Each number is 128 + 24 x the weight over its row's rms, rounded and kept within 0 to 255. Layers, rows and columns count from 0. Numbers have three digits each. The size before them is the row's rms in percent of the matrix's.

# layer 13 MLP down (transposed), 1536x384, rms 0.0391, rows 695-767, columns 192-287
095:171096096156109095102069132101116120118085138128122100160147164127133160104149139118183148144145072127172142085119129122112149131095137168169145109137149093117121136151114104124133127136115153161139078093114147116141131142123115152123153131122112128142133127123136156129161143145181121136
092:132126111116141131131122140166123146150110138147105109126151117121113162157125113140092093101112067146189153108116122108161139134100098179142160142085153149160147147126157129150123158104122142158137104119128125109106151105120163116104184151127120142117154179139132134103132104116131142134
105:095108133139107130129135156123145133156080109070141121145155138093133138149130118141121102121151109126133129120157084114105115153135134140123139117091105175092143127123120112151163114161112127129146174120151113145086166115104167092130167080154140125097192116125145112121150104097133171126
105:097118127130192133111172138120145189161056111126131125163096147141165153132123129121123129146131083160100133156179135121143102109134163119147129149121107090088132137144107108123134139183139083098109142153145141102111128127146145141130130127108153115151128154102148178102118137145104169129
105:130101115133105149168125142115111087143123107125143166146104096145134101135127145127144132147177133133187079123173117101136129097139132121111156113107102152105068108091128129176167130128139129113184142161116120090159152162117108130139138120152185138166113107091157157132113146107130152101
104:170180100156097129151177147142132158178153130101164124119121137140105132145100129112110148143141091126151134147131151071135142137113162109138101097128153102132062147122117131071104141120126113152122177127118106135096104124113153139153100121109127155117117134155137118144138101121151110091
108:126129105132131117128093118161123123133093129086065196115117132114122157164121097143133147119133155121104155133191094143095112132150169103100080112130118116083100110129152137106173116103077142113104127126131138148112075100164105144141103157109110112161128084121134136137120127100119155124
099:102077108152109159118120141120132146142116121118126115140151084126121133156114127134133127156119105082110153119141147130137119119129104120116119137108121127144098110111122140143091110076126143145085129135117150165152103165123077115139108142106121180120187101094101152118157105098088154137
105:131099153122151129116121092155146149146161083148144105156126123102166125162146101133167122133125146130072144144116100102169152167165135093129096127119130094107118069128130117111147125172139153172149130146102134141126133124150148146135138107107118153101103099121087113109134151149159122120
105:170130156098102122145117145108142094118125132103158107139149132129124115162194100082175163098157107091084167142123131140157135094172150113133146124170127143167128119143110104089103157147129128097129124170085112156116117128142147160103080102136127107112137136149110132092119129115135142110
100:114110102163134104095103123163126141164113094079085091103108130128133140117114166142111094119136146138121138161168179148107097138142128128100126151102168186163147084074129099130191149106095155124143136107142122167141179070147098137131120207104120131128135137133135124135115138123094155103
098:101137158100117122126102109111098134137087151103140122142117130090148100136124199131088127128079082160129146117094102121105153142132139099161137119160149101125112165094142134116116090107137148116151091146137121128180134141147146180127136120153152091165111142152148118128093143137121151131
102:125143108114163133155128153085127133080144126143102124140135119129142106142113106096129143129143133178129147106111102129150086088103131124101140136127114133146069121134155129120152140136081170149138098111110163099144127110137171140071110077089139102099133139117107113112112138152142140128
097:096112155128136173102136133127179126142103148136137126200119143111154112123144142129124120126092105148163115144147122099135117130139152199143107118111151151137106105149134122153131179123153089117125147142168109136114093147135153089111138154136177165157140124129149129138058128126133118190
102:126105131142124095166112107143129107120149172153141106142067186143143162182084144121111118174082124130118131146134150113116127122102125135091133105092127129099139134123117175108153123146156121131106118108070152170133102104097131129161120158145140137135178132101132121115147131124108136154
108:110103101131144123121122094095155126106118095150153149132163138126145137102166089133084094104138124120115151146107152127125114084119131191091145152170168175158133128116130159136149150138158138144082102124092126082139114124115114153123165146130128187146171086111149131172181128160109122138
095:106145127119140100106087140157133125169129141120115161143114111115159134145095096113123110118179105123154135134113137128135141106113170136160117122122117064093111131127126163128123181120151102093111136139163166121119120125148095123120050144149127126147111148143120167166146101177142129139
103:164149082137132124143134109117108103130165132080164140114150170122118162139068133143109121113101125139131095120110134162109125153143119092113128114156118144083143138138086117135159187131155111098104145138137188148152116138130086114115110129151118115155098140149147132180125094094118108129
095:136146118178113100155085125131155122150130149108186128095132141112098100102062124115170108154125150146171122149111042150104111105105089142140141131105142118187068160134138141120116113130113151155147111166112122108174120106176130103109157119110142158122125134134141132095154150157130156137
093:105140161158165137130136117111088080123131105095114125140118159136134146152144078107127153120185137085121108136114127125136139139156092070143119086100128121151111135147112128147131146154141135124117119126152125145111111126075127165133115131100104105149126158177132103159149135115107124125
100:153098175133166104100128123093104127145093122122138122122138100114104129109111143137109130090136173096104149157146132094132159172156127160131142135107149112144107123134092096115114126119150160117165092150130123130163136096126161110124070117111158135123135122119091105144128151146141132095
089:176128142114100098130147103129111126118149158062127103130129167151110144167176174103122121162134102133122089173133099144133127164153109131133154160107157129064129123149100116122134141093138076131144074191129160135130124148161091140115155083149102135096152166139139123130168160128116080133
101:159162121146118152153142131130097098145111105086171136134113123102171103129111122126144114141075136101123143109125120127114175166149105133129143069131077111069153094120110143141130160118130118186108147163125121169119063107116167096147149092181155147132129107120111138110085142137142117106
102:118143101173142079140139162175086096161175191139084115107103138150161163079136071127098120154113112113129156100113126139117109165119111164090120124139148158140130115090112118107155170108112129133153174125130128138154167170117132154150129129143141150129153101155142152090122125196109140102
099:130114161113139122097126106102116122108137132139139087140138142159142086124165116152128153095118145127115138111114132109146162097125120103146150099101116099141109082124139158172156104110141177114117069130137182085151086129096140118109153145137106156098107139117121164106198140120130062145
109:092136126093139138135162138096119143125140142162138134172114121119128133130149155117140148185142141111153135144102119098152113123117096150101121134132122158111165177081093109150186160141105125107114110170125141094103133108141140142138126083097155138129087116106108141121109133105121139135
091:111134153064098191174135120118102098115125134107126110070110088169123127146158137141145139129129133110111077120145134161115104158101113119169142120152127138111134113120114164101108116127119155120145110113137105134098122154154122131132091118161128114162149108125149128087077131171154160113
102:142092139132171126122127117134108115080154139126132092076134133100169108126144121124134130119169113104144113126184117114125147160161135162124147129119128149108134102128103120147148143136175122118161170183130098093100165125118129128117110167145183113082131128091105150135130121130114128104
103:135120146170132137182103116130097119113142171102179136137161131145119113143140097158148133121101124193143152123122093123150133138108100123133097124172140151134146155086098155162085086136122113111103106109113168125144116156126128099102115164139152129154126135134140067128139131149099117118
100:140101142132095127171101121121111093133162124093113157100107081145133127120081129131093154112157139162143134116115138130131147094136107136155138178115128146140125116150135153147154130113121115123159101108150119093146106107101102119089149134094184128133138120159105156120097127145169147113
095:084165138125180142136118140111153129163127138140135135127140150132153132141105107136127106127133111094143125152148103079131094106114129111141127169109091130114138119151170117145118160124167130098086158107147132167128108156125167095091184156155108092122111138130118146116150107130118110114
103:144132130106172084138135098132150115099180086120161121130180126087141127119124138129156122140106130114102129148149128166135181140102133149161165161142124147148064123103129156144146112124080132142127159106113138152109138122136111146137146132152163163131131070107113108128099147129122089097
088:129106133134090145135103121112133152147131164113140133110108179147129173165136165124141101117109137103106100121144145158149152157096180091116147138141077075129118128089144144085157115121126074159134117137145136088149120094154157116102078119121129085111142108115087145088113089175117164095
100:113138132131123128127114168126132137103125126137108097104140174149080128134116108100109108113134170153127135131109156114122114125100157146116142163158109129136115142145121135154123106125083157083094088102122146155118155164132140122141162157098132144138155169141142147123135128094107133163
098:121138101099145126142116094129137125131135117113143177095120123113142118105129153138098178099132121145135139124135164150103151142145106098127139109137145122141103119158095112157117112097076103131124086137125131146107119130139102146163125119125122120108090104148170136129149107127092149151
096:122112122103131088106100125108116114137109133107148098109148187127133140139156130111095092120143131183158126100161148155158108084139111118116176172122133193130133130108115133170141154095123135100119138075137130116133141104079100100103128115142119164119116102170099104112127127170144099153
103:106116166162134122120104138145112120133139109112149165153153122120121135109144120098101121111178107084134119115087127122146147100136129088146126092166141133130116133117094150123156116143076145112157088148112151107111150126156095129106119136125104147144103137122135133157117068126170072138
101:136126170104118121135087119138140149096094162183127139137134141148143144115140162139130106137154123109147145125134146169104135084112150102106152131159091096088119107114128147145108152175114134143104136128115079127145126087094137087103113140130115159117152121081100136121138124122137131134
093:158129137122102149117162135139123129136124155158154113079109117128198170142099111157109153107118108131132110116129151115096107156127112157149124155161105132141116131135144152141138111150099093106164094147131108156112089116113087224175153078125090148157097094102149128117114127095093114123
090:127106153110165181124111175141184134116125148096110105123134160143125086092140124115147101147131086100149125157120183154128095127147120163132108112125156127125135071157093137133118096078159085122186134132103097124153172157109132162099085124134082174145111099128116144121132138148125127122
102:104127084101159117140116106132090146138131156148066124148119096129130171095123107132142143120130114137103126087125140075137110142106095124141137112173093117070110110164131110105129130118128166149122120121148130152144138125122137148122149142131151154135145150113114154114144111146134097102
093:135129129133132144151118128103154144122106102143109106083126107123177123155151125117140127165142164148180103104136109072106168100080145117117141139113120153138112132118144119136126085094121091139154130146071076143070064126159099143156147132122095155163132122125152143169115123198175133124
167:100156125148131145125092149107117111160092137130097097137156133145106163148127104136145093123092145143172102140102148099113133156095113107143126163142132160144122143109163133127109143144135085153119188140156115124123147116118105105141156159117123103101154159163130158164164101148105155144
093:129142141121130126082115127130079089114187129104132125102114131138121123131119108146150143123136129117080125112133177116133145147143115119144161124142124110147106137136121157143118138172113143132179136080179088150099159158114139144119132081110097155156123135134114149130149126128097126119
109:118134134149126127133146157118083145119098169120147058111109112134172131126155100130137142124140142122101106103141162129089110097112084153151132120155156126123130177141109138147127119127090133148149097163108131122101104132117118159116167118141104150157124105093145106107105142109099133129
104:116150112180183106134164132129117130112135140161100134138112193125136106110118117148098125110102158145134129122131146097137072122105082127129129195111153113116156155113153105177120188118147095156131106112174143134128161122139130146127104127100128142099115136131128134130167114154153168148
091:158086140098160113149103116059104139154196106124126128095102119134094104117096114113150107140095117126133109112144108130150102201145118117092140125163149120120140096171134114149158149144103097082114121109156133149139119131147138140120158133163159117161124114112145168107135137113153147094
106:131141135123147191155149115137099107114094137143158110158121094111119149144129103096121100174119115085166102128120144151103134120123122076115115100156144141127113125121092151147145141159136116130128161064148119123097130138158139076159082106089094133085143105184120103107141136081168140112
100:124108103127117132106147122155147133167124140108141135119173154132123120103155136123136119168115111193119164124142148120125155130124134136098140122102124190143156120103117089127160111096135105113162131152152145125118143082117116121122166182114110138115113156122148140114156117110121141082
095:082117160147138143139141153140154118106145112130088100132106129135146126167113114136127116119132104074120122142181169175150135124183134119134107129099103136118145087166134090114124101159146150149142142145170146135089102141150126134114112110130107141111131126125154071134140174120168106134
095:117134143162112124079139078164118166062129104153099138167106120188178091122148156149141115134125140115140126077120114149157134118140087134101122154146165158170149162169132110141160136104107134101164049142158142102146118093130128112112086131119124151149123136129098154121142118079127075165
107:079134138182135081130103094081098135155115111091186156068130122135139130131103115136104142129141155135099107105147150186126134117123136072114146161126143128105161138110109080102116152135175094121135160156096155125129159110107110134123103106130102107126074146098144096162170200116110104096
099:133156086169154113151115107163112129091158091168147116130145069166131135116151112161176117112180111144126095103136116115134121118124108146143148168114124132104140126152119140118157166154129101084130093155148135124127120117133147108112142153144127123144124115159149143105146103123094115140
094:103141134106128138145073139141105138117118091181136125116110152109139086193143101111157125083134121104138124158085131089185126101144146153126132074148092102125104096134118122159123106108143096112127075146138133143146135132115132111112147122119089156070169121143094141175141114120132122110
101:110092113130158148138141150086122148146130153167145096150145136135178160087175155173132130140140153149168082129141134152157113118133116123181153138132106126121101129167124158133122085120118145154106164122124128111123094148141091141114137090124151138135125115132113125103099157112144089071
088:102149096160164146124110109109113085093128114109121145104087121165126114143138124119131108148124154127075090143124095123134187134130105165146147204130131169131143163128123105184193134183116133111141138161090141142104118125134089124134144175098134109086140130125116102133114132147097180116
108:131120096128112129095130116100135110100120138144099113102104118131155130119165125170122164140108092201174115123138148125110104104111158163123143130150142140135088148136094136098144131116171144104105047168133145131114093125130099134131110095143095151178123116113134103113131139137125132137
093:135087092106136152138124142141121125142137112145124094124117146113128150150147138165136102158109084135136152113076101116123143095105131142111142134140111089104143128163135149154128120159096154105103081135149144154157119134118129129089148129081110115114092155128099085117130108146166120164
104:181128177162144144139118156151107098126149161141115141103144135140117133109135143134104161100149147111121142187096127148116119144134123139123083134099137101078146124117145122168129138129110153122133121140059099103145111131090141119104142132181127117177109125110123123157164101123126096148
089:098143126142117174157143113140094114117130154117153140142144142126123129078132120113140109081128107145135071166129106095122147099113129167147157114138107132122135125136093125172117124124129136114109123128113121148176122159104133128127136127115149146141121118104133108119146152126143131147
104:093151134114155113109159129122118135130092137146149128175097122106145148137141108092135126135150129109125124107124120132087131158115091151093124116138135087119126184077123161142134179138142135159152109142162131130125120102085096151125149107100112097110129140119149179127140139158146141146
105:108105151107140160130144107114121152149106125137136111134109068144123120138114107131124096128176146188120132107176111098142133132140151116124144144114136129129110100160093105149122097070128122136104152126111162132098118125144115124153103153091184159109119189159159109094104161150152151104
094:126106123119097133129122156135119155131098118137117141130110144116151108130125101102172109122129125106157147125149110201111145122072119136126129155134110108149119168182138115153107116141109130144139068139093116110124145088077126098131174111138141182142158143123122186107139082064128089122
091:148103098155165118137136117125124076122153111129102129095153129105124095100109127134119136141145154114166122162148139142151116160127183123115145158111094113100141122144114132122129154148149125106140118125133138141106114107104135070100135169154121132107106137135126093119135143122111102142
096:156106120115104118111143145132071120150126149102126122113085125160150136134111164152132147163145144133136128086099145145133125140146140151148106108121158128120096098146111132129139114096124087088102087095141128089111105109109122087124138134136129165182187178161137126137126129102122153124
097:115137153096094136135076140141155140136132139147127147103112095138140166159206133110120123129114134145124083166174108155167107109157162116173140144098111137152140117107138125161147141156156084127143156125150110114145143119138131073114162137129165111130128131106083125160138114131130147146
105:149150104149128103153148115128107099119100150109118158130110154194137140161136140135122157130100142111148102125119142155138084124141147131090108167138140122115181154106111070132084128097141138186129182140145138096099111109120121162138108183112147120170099135129122119134127132141100156123
099:162079138105164114062075141132128131094178119117138136129169121147128087105111125119159129105100106128104119156144123124163103140152155144130115132126124083117126145116173170131143086157127095110117116137153125105079120130146131173105137141094102107130082132134089139145114107128145124144
099:117144105127102154121128152139117095128166153131139121140140112125144127134105131097138101114119140138141150135087109130104135158152143171126159121185128138108098140113135119180138145116098097149119093140135124113121146105098137123168146113146130146152096085115158109113129142119109124111
096:093135147195118120131123121105079131105157106120114138120120135164172078100137169132134093134129164134144159136117108159158156146137120156161129124089134163153098087128148110129082140152119134112119100144155132131072121181126127121086136109133134143164143157172132114093109143109118102115
098:140107134135137070133102109146142146120135146104165148157148144151168067147120125133135120131094128115106174113128123123101126113165096152123114139117107130132118113141140113125108136147124176132105160119104155122100160155092163114137132177113140132088099097076091111114112106127142119116
101:135146113121127120133120076157103113154129150100146139122120162123154153082136161089170143116128112095167121176150142161160150112105145120132159133110135145132172132123111113163124152132132112190149178133121076098138104124134157126121091150155137101108074095136151119164116133131111149156
098:125129154126107111127085081119126125161137152160144149114146096149093103141132159129148096184147139128118107145165118134123109105156187127129118086130184105119090136093107151091138144151115136071148157102101149163130130093110089180126096151092136160165117152141120124121155094126168100186
# layer 13 MLP up, 1536x384, rms 0.0285, rows 696-767, columns 192-287
094:134108102110122109158105153107159155130126100158118156162120130158141107124133111089151150105130133122109077171100152143161110102123151108165143132165097107135136117129146108152132109180117147156125129129147116141162170115090117107147128120168135130129111140109130131156091145141117077087
098:170140098122171095097122161128156133087163120187082159119143161120193127102111117149163169137125114124124095165103103116120140096097142131117162145115131109115108087180118119119111100157117146124108132167088106149106077111130155143144115157147115113125090120101140138130095108186114116139
102:136140149144125118133101104148154095123170104113120133120147169138119119114117117122134128143106077119159150101027193096117104115107104103150162092145111140117181171133114124156088112149118184153112133092170143134148175174104142145106123111155115156126120094161118143085151101157112092136
101:140132113119140140107126124173136159107112128157132134146140137117128122150107151114182127139123103096142106100141115083115138098089095114111129126160186147099142176151140113140124122099134160106140140099162086158130104082124153149170123103110126106138136086152138091149115101170150164124
099:142114075121118147150129152115085110147126105117116138167172151133107178090181106156116131126124112116160131081090127120163161157119111161114138131113099171116172142114148138148138098141145128121102099109185115150137129123131142130109140135180104094133135116089143131105147115148124166124
107:141109124123105140153118096131088163120167127142156133149113125125136089142109153121143121137106110146143065127106137131137125115155131071142093125133094068121164109115133105142135144152143107153089109122115137121138130131102141123122127118132117175145180120126181170155146128141133087137
100:146155141119115111161142145113138081126173164119109159155151148161111138122142136141124125112078136166124121158107141118116166146135114127144126120136183080092135108159105137085178095090124128162109127131123126195151143111078165149115128112139153109175142091146119100148080139123145091171
102:125133120121122114128107185148167124075158130136092136112120116109170100098150120135127095170114136105124147141082141116140175130141134157146073140133122175125134160165144142131105086115114150137134116126144148130112113152121115102143108126136132116094132123165157154123126088133077144103
103:108136158133130125092118153196132128146117081139107141084126105157170117140088196087119130130106159113140109091123139137128137116114103139152155139148113148171120129137128128126148123126137181144136112118083104124150114102110126099124128129105105148112133134165129152148105086143100142150
099:144132103121116138128156116099128101128105123163106120164132128180150125128187112100149148090122132077122107103142105061133096101103124096149087152144140103186141176106124099089080080177161167115131118145088168161147129193113134118121102129175115135123090112107122149105145105151119100120
099:145145169166079126137167164097135119108129093114091116096147195163137131186155134119125076128104124110120129102106120082156105089136129145085120155126116130146157128168094122177086151155103127131133130114110168127109141130125128113121129122116078134103146094154112140159162094126189120115
100:154115174150101099135104147127123144083180084128112119145138145121137117114188096154099136117107153092067125116078168110145181152121116153118160160143154106103135136142174125132154111126143131163119115110145154151131137105134126173155141143165084119098164114154172151101101128126168104198
099:132150126157069105133123118129107135073122090115113108122144125051151156116127132119176155118146125149116129123128138141133097124156120100142077112117110150138120088161134076114115130116112182122133128143134122155165122099060134167105120150165143090160132146109170104132144097106117147115
102:130084170100133098112187142115169116123129154138129159136110139115131154134154161127104128082116106092163107136137219112105138112122148154147179110148102137105146132129112099128104084133119131111121097124115158123167181126179106147114137119142139122149147115118162124158130116105138140115
103:142169136117140101113132145113148096150116146102126162167159116145165129169095111108142114141126122131170146141124088110145175081136111100135080111104116140134142155120141089149109125092155110128136120086142101136149134144116194149077126080122130078153097099111140083088084122113119132131
097:117100158135100150116150136126114118113141085150134118118150180137085144114099162163178112145133098104170140143101119110157134116160133125120089101169173130139129158142146143157127121125093114141145118047169061098168141113130120114111160139135105131107156124164177107145116149141129120127
097:112156156150116093150137091131099152111107141159110139158159081102144109121160098120151139113159140136119138122137123104170161104163131162112142144120097116150117113155128111126093138126100148169146124095120087110084143096076149124147113096097143123119132144132124115089114128154124122123
096:111121124092151125131161139127130125105140125118131133137107148120166119093182128161128131086117109115127140157149197153140114145116140154107147133123099145091147111146146120183124136115096158103106119124142128149115152112102143134141095145173135126159138118158139122147091082109129136135
092:132095129146146135118136105156144173126153132138125101136151132142101126113128117167136097119094162116169072101121101116178108100120142129153158189159138120124136097132126134096141090122129096163093103112156152207119121094138152126104122131115117130106112120107119134166110135158123126128
099:115155167126099132190136128093110121138147140100128153133153125126151141156163117081189111138096147124148137107096127137114093101135103119099146138185141152136140179098194127119144132097155141139132129147147128177135117127129118142110118114122124086095092134126162113117127107116159105121
093:121141119117127115137122109138150131110133091183151159111103123088158054162082113159175146085078144133123120144144131136139124110130105142097108127121097124172122131100120090082132100138117133137104129139137090135083119153073120181143096107070118128149105141104137171140108084127126145110
098:143118120103141100121119097131167118058187118131135140115119124129123133057146172164099126106149146135146129153128114154184148071131121141148099128133135176128135111173143156102078046139120096109120103091123127128099136112123115151096090117141106129104133106164121151150128117187178173103
100:129113130140117163115143156138159124153121120136137137137176134162129115134133146135137078102110100165162139149120113122117145093134155079171105105132144095151080170126109109166110127134121147097106129105106143141166130103148141075148139110145117135095118142136125102139082117163108154149
098:150112136085104130115146134141141116132106090138143132150127119072133164160096130101124077129136106150131129139090177111124139133135152109094145128145174161150139147151170133140146165124131154130138144104126116077125126121124116099149109120156133107185146147133122125155129122108150131196
104:103161147159125120100127162137131168120160128096096128118144090083161120090134150150128163104131132130127079171117105144103159139124104100160128095151119063156094121150197117119107118140097150122111132119107096158092116142145133156099175100174119112088148152155119142125118148164151152163
097:149123119163093115102136160173098145116145137129110153103164102115180122179135160140118113113125142131130193172112133157134164098175146115125125116079153153154113147140156135110127161090156160130087109130130085116130107173116163094106157098106136154123135119141146091081093112147131080159
098:146120133129097127113142157145139175134128131139162160148143088130076115101077124127162129102123076121153141123075098129153130113151095102169176116178134161169062192152175108148134113108125121075117148080120110156127141111138108139128163084113110164146142100123203110125117096152129129176
102:116146072139131132079178110112178150139143083116114178118136120121141136142106142108149136141128119082093095098147096145165139126114121117171161088119129110133103127137140108148133137153146158106143128077141129144140105085126147116140161121121138132109132096149141093155141123138189125093
103:116162138115086107124137138130138085136149087083138113162121188120119118117119167142159155112115091106144124149110125144134140109107155096129128074124120103133113145121116094125116159130138143110109113102090135147123103136153152180124143105124092128099170081099141121173079140122117121185
102:160090150175105150144140106162138090128133114079133149136160144137154115130159132153105121132135148124126125125122138140134121128131147080126115072202122125147135152129120112145114125084130106135155127123187159103137087129150134149155137139141130135131148128150159129125139163165140116131
101:160164099118096063097133155143085169096118141117127139106100104087104118129096164096090111172115080129136124089121165106138133098121121140098113130169141185084151180150114108079099113097138143074124127094140154121136134168045103129130087140145125110132125158144175124140160115087157117155
096:166172141120128149147115205120124150151141084130165155124108149123173114098095127096110167121131125117073159174127094115130133133148140070133161129110143112123098125090134117143110129116121126116103133088147151106120128117113167133117113116098144085137115126127139095147126130140125144140
094:173101160117122141159098108124140152139086128134113111096146139140145126119146133172129120126150111147080132093158124136130102146145141080163154097112134152124156094142161154148106138127140139124104147127177124117140137109111170159139141096108118140144134137129125110125141115160103148096
100:124128106120060137117111090131168123152119114127120122136112152128163127151110131167149068114104125112172102134121127129102126109121148095140111125171146131105116091157145149145084130129153114158131131123143115105130109104090163107169177116158102131147125107114124154134140090079147102100
093:194142192148129117124132136188131116100121143139084145115161109086146122155138150149111147175112139123110143098118119129131129135123101152152134112135115072109100121122157123115145094133167122125111132129136095153148124146116172145120149106168140123147180118094160118166130116169141160085
101:126145172124160110133177117097129115147134101138109153147160105087103167121102157120145088142076162163122132108127171170154124126134119112113080131118108134112124124145162164137096136139126171150090119081109115158112146068073150161131157131162120111140139111132171103153146152137135137109
102:153153103202085115127166138133099137107160127095157125131130138075121173138106099144123098150154145134100124109132139045143180131107098151111110124140134128148120151124122123084114148089136164110141129132126148126168113108153124136169128147134124111143088125097142109133104151112144115135
108:145126139140130135099205111083153125105134143154142107122136114151155182115126117137134080098145127109122130128138164097097153156122154140139132134137135138112136115114116130129137097165120132097140101157110115167076113117092145154128171116118116110128105158146122142102135129093130147116
095:131107143125138134126131133134124124092090160093147155142127142097150142152144121112106144132147134124095063146148151111114134125120141085142134129095111095134149162127127117148113145138123142171136078162160183118124117103152093128104174108107121158197137114104107159162146112121150114165
099:128138129148105119057178128157096107094149141078125149150130134095125138156078136119145125118137117107137130152075134133143142070132148112084101103136140126157103109113114137160139134156102136138119136149107141121169155088152104081127127116129127147088098067138143126140101125103097147161
096:160130159128094092107173132135141102087130123145168114140123132101115129101154177141141107115097112131139102106070128108174142153106137120108173132140091133104156088132147143091108158160115122121145131135145122154151144111155121144113129143161130117109106129098163086116163125161117063153
124:096188136153125124148109137113136115110133106112131141116153108134124166139119112152132126075114123100137068161091163086138144131112106115195094109149154154133168148110143130123116115097129121158112120109161172192098190129094157101187158151127090133128153145130145113145134097148102155125
097:112110148113105133120139099148096118135132127123104160107135160112148168104093169076059108131118135110139123106135122125143140118106128124142120123112136105129162157144152107093137129129112092187152142084103120113098125120137135139138121154172145091112149114144154137178109143147159155142
108:138134087118135144151164143113165127144123102147162153088137125100147145116171131176129128102146127109132101089146128102136149148140114113150114124182135095150116163101125166129080138117119158113118113149120136135137121126117127104153116114118115166172085104124112157091122137124127154076
101:143167144120113067161115145145144123095126130105157120135136142100111133135101150144146115112126108144094100123081150148129129125077125069155129090153146113150129152131131155117140101158103141097091124160078120143113101104139114180096136153129122101116133116117146166128141109119114145141
095:136132179118117131139155092192117140113129098086118159145134121117115093099133110131126121112122129172109110122129176151126155157101133107100132134132161148069141128126165089148067139097111136101122126102160065106161120146123115149116094114137111139129112136130160116138164049140096155108
104:101153122117132078126101153133134158112106151124150155148128131146135155082133123168098152077109157164143150123119135127133124098140101154149137124129167146128153112112166082143167145099109152149106136157105156139113138127112118176102163137158086101132107131088144114139118097156145098078
098:100110132138134128131141158171130114112118113134132123133125134142128125131077124118083124100117116070147098120126129110153136109153096116180072163161094103122103156150147135150131112157142115107105127113081100160135147146162167129121108053124128145139171120150123157128137136151121162159
097:123127123088090133115110121120122168092119107128159112164115130107119107112113132147117153096155091158138103111129111096155115121146108096109126153158134115118152126141121099126106138145173096100148107130121132065160158107136131143114153168101091136128128101121123154144142102091119160156
094:099154145116132112184124128146113136140167134107166112108145163175107170114123153119117122101129121093143127119124103114155163120084133117137140112112087136086073102133174110118054132168140096148135146059113109163086175155101151171130112101101110141103130118152133116131120137178138117150
100:156116143104128150077171096198120150095154103161136119198155135085134141126151126167148127062132117076095148169118146115151137141106129123159111118155133109120157102169148092174122104091129128134115117107128128153120144121116136140131106117138101180148174150152126129138101088125155122170
099:106097195128107122093142162133103085120098130098112142161073151105151142143115111153127085129097121128097113111125114102111156181125119104164104124096134134091110140097132058133099113103160128141123113132096096124093151133129132145162144109121122117142158131120121118158155138139152100139
101:157096124188084104168113105114120131116127165105166113118115128089148109142149100126110127106125090087096100162133148101160127105122182080127163113113161129098140124150139127129111129150175120165108123105107147145076141171105147162114095152114123107159114109152150152112128136148134122110
100:129138145136123145140100080167140138160106148141090106138129126125157133116132109122119079131121097142166114118119116090099135143109117133108128117162133121118112130155139104129098106141149143136092101134177111117097164085111154098159143119126150158123145122110168135153144142135098162119
096:144146150127145135119167156154187101121115137150150143106189163123143103136110166142125116121151158168186149140146128132117123092145162129161100095121149091108112101150139128113134109108151125114120122078137084130146101163094130211119174073138148143170117102103156098153132154144145141131
107:156113145120137046111119154156153138093148149127126143123110131117159108123078152156113130141131116152118146129134129125122113089115160136126182124130119101149095094145134122120122107119087159154106096147168131129150176118119146133113166084092091124145093097138128122149114159134112142137
096:128138200157135122120134118144144172127108143124126114158107151132140125148151163123138094133135145095115093124104110121145143106128123093156118126122104158108137112120128114135069122120119102128103112112089134167123087168109128149111116108101120140104139085116160107123147094127125121152
098:167108155096155152120098079149133112123137126121152143124153117121077109134122135156124133089107105190131085098161136138150104118130156132093147101125096129123168115096130129124150123122090121196093096144166155178165137146146159092128138125134080174109141100125164136127112150130139128139
097:128092100098102151089153127145134166103098154181163130137086126126103127143112129133143192168104144148135157093120132120112145124122130134121121090142120121160123169152124156095100118123130109169136120131105148152128124110133120141145128128119082147168117102120159154145147149110120119161
105:126137112111112105092086101155127148135101107167110167105117150112124140130135143154147094096112144118136100124121123114118123092094108125186165087156123113130129104158146138142125092117124093130102114103135092151164165160128157106129159132154154105143102101150148163139140128176090110119
101:141140121188160059147102160160114115110126187111081163130125140125166162133140173135100170149115115115179112114077140167110143139119121126101149154121123103132125126097130132140132139063142137112123118119114140132165097160112122121107114132135137106126115094126133122139145096143135140124
101:142138165129131079144129102164141145132141157124134132165136128118105121126122141093117107170096158097146145096110112090152151145134115148113160088102124122088163110114177092159115130087107120157126122118122130115161139156127108184114141147122117158094120111135133111122089100162127098150
097:131137163130125081177117095118137133117167159156122110106089120116160148108141151113114140147132137127146106155142120133129151151110089113139082098133140118148108090144171101129127114094085116138110127127145149115130119104129117153113128152158134139128132103147124145137107130153206096108
094:173102087107139153134187133123191152136121122124092092129120124105102115153113122074126175122090111115127069113123127157154121141120158117139114129120117119129170102156120092154097103120141160166118145115158109196140166130098167125142130107155128072150140084140107122140110133126109130119
091:116153104188136131154144091154089116117136095152154126146184088116123094159089127125117112130101117126154133068126136128116160086105120103129132134136140140075110123132145135097107134126103174088104114112115101124115120143121114133149136092101097120143107111141141134085128138107119089108
100:135118153134123173127132131138153149086125114141136110094149130064103165103108088163134111118119137134106171128123150092129177133136082095182117063140139091143121110147114166131143135177113142110112081115112130151163141162133161095142122111136124130089164137122163135123121108148143071127
100:126155148144113111101149142154115124120182147064195135109130132133132088151077098130134144111110090112123151127127142137148160103114132120146104104128152144159130126113115162140080107138140083094130126118132124132138100142099144148139166147072109133127138120090201114131132120140132119094
098:127116102126128155131116121119109124174129149129164142116136141109087115112096181145096150128125104113147148101140167135155081082136204095143090104098111076118106143131141132153118105135128176109112144097133143122139131170129093129090132092158129123076153140126149162139143149175187098202
092:141096109098160159124137148133123149117064084131137113140159147090094142147089104133156153085174095099153069108107120127147154142139168098147107103113138106113183125139161159126123109128141108166108158138130091171169095085125155080138121124129122117136198110159127142185161102129151141136
099:118151110123115124126107153142103112082119145073110125090139107133098125143164141112115105141122078131137086085123141120137175138161102070132131151127111134114089143146142113134113128112138156103140145098115092145171128133118130151121081103118122137135145167125162114186144135153132157152
101:126162131161169083132158159139127149127097141141131140136143109146098091129088140137084150145109130123124109121098134119148169090098112149109128133155102132124096120136152156138132152161129106153101111111117117160130166106104156128150125142141106149128139137142158106116148145130153150117
098:144142146120126095139131137188133175095142141120133085149152134117183122078166126168087138096140140129125125122123110123157143084099116140177117147110087161136158128088157118146117105113113110132105118180133132159131129131119111053129163159167136130125095091134117087164122140128140154094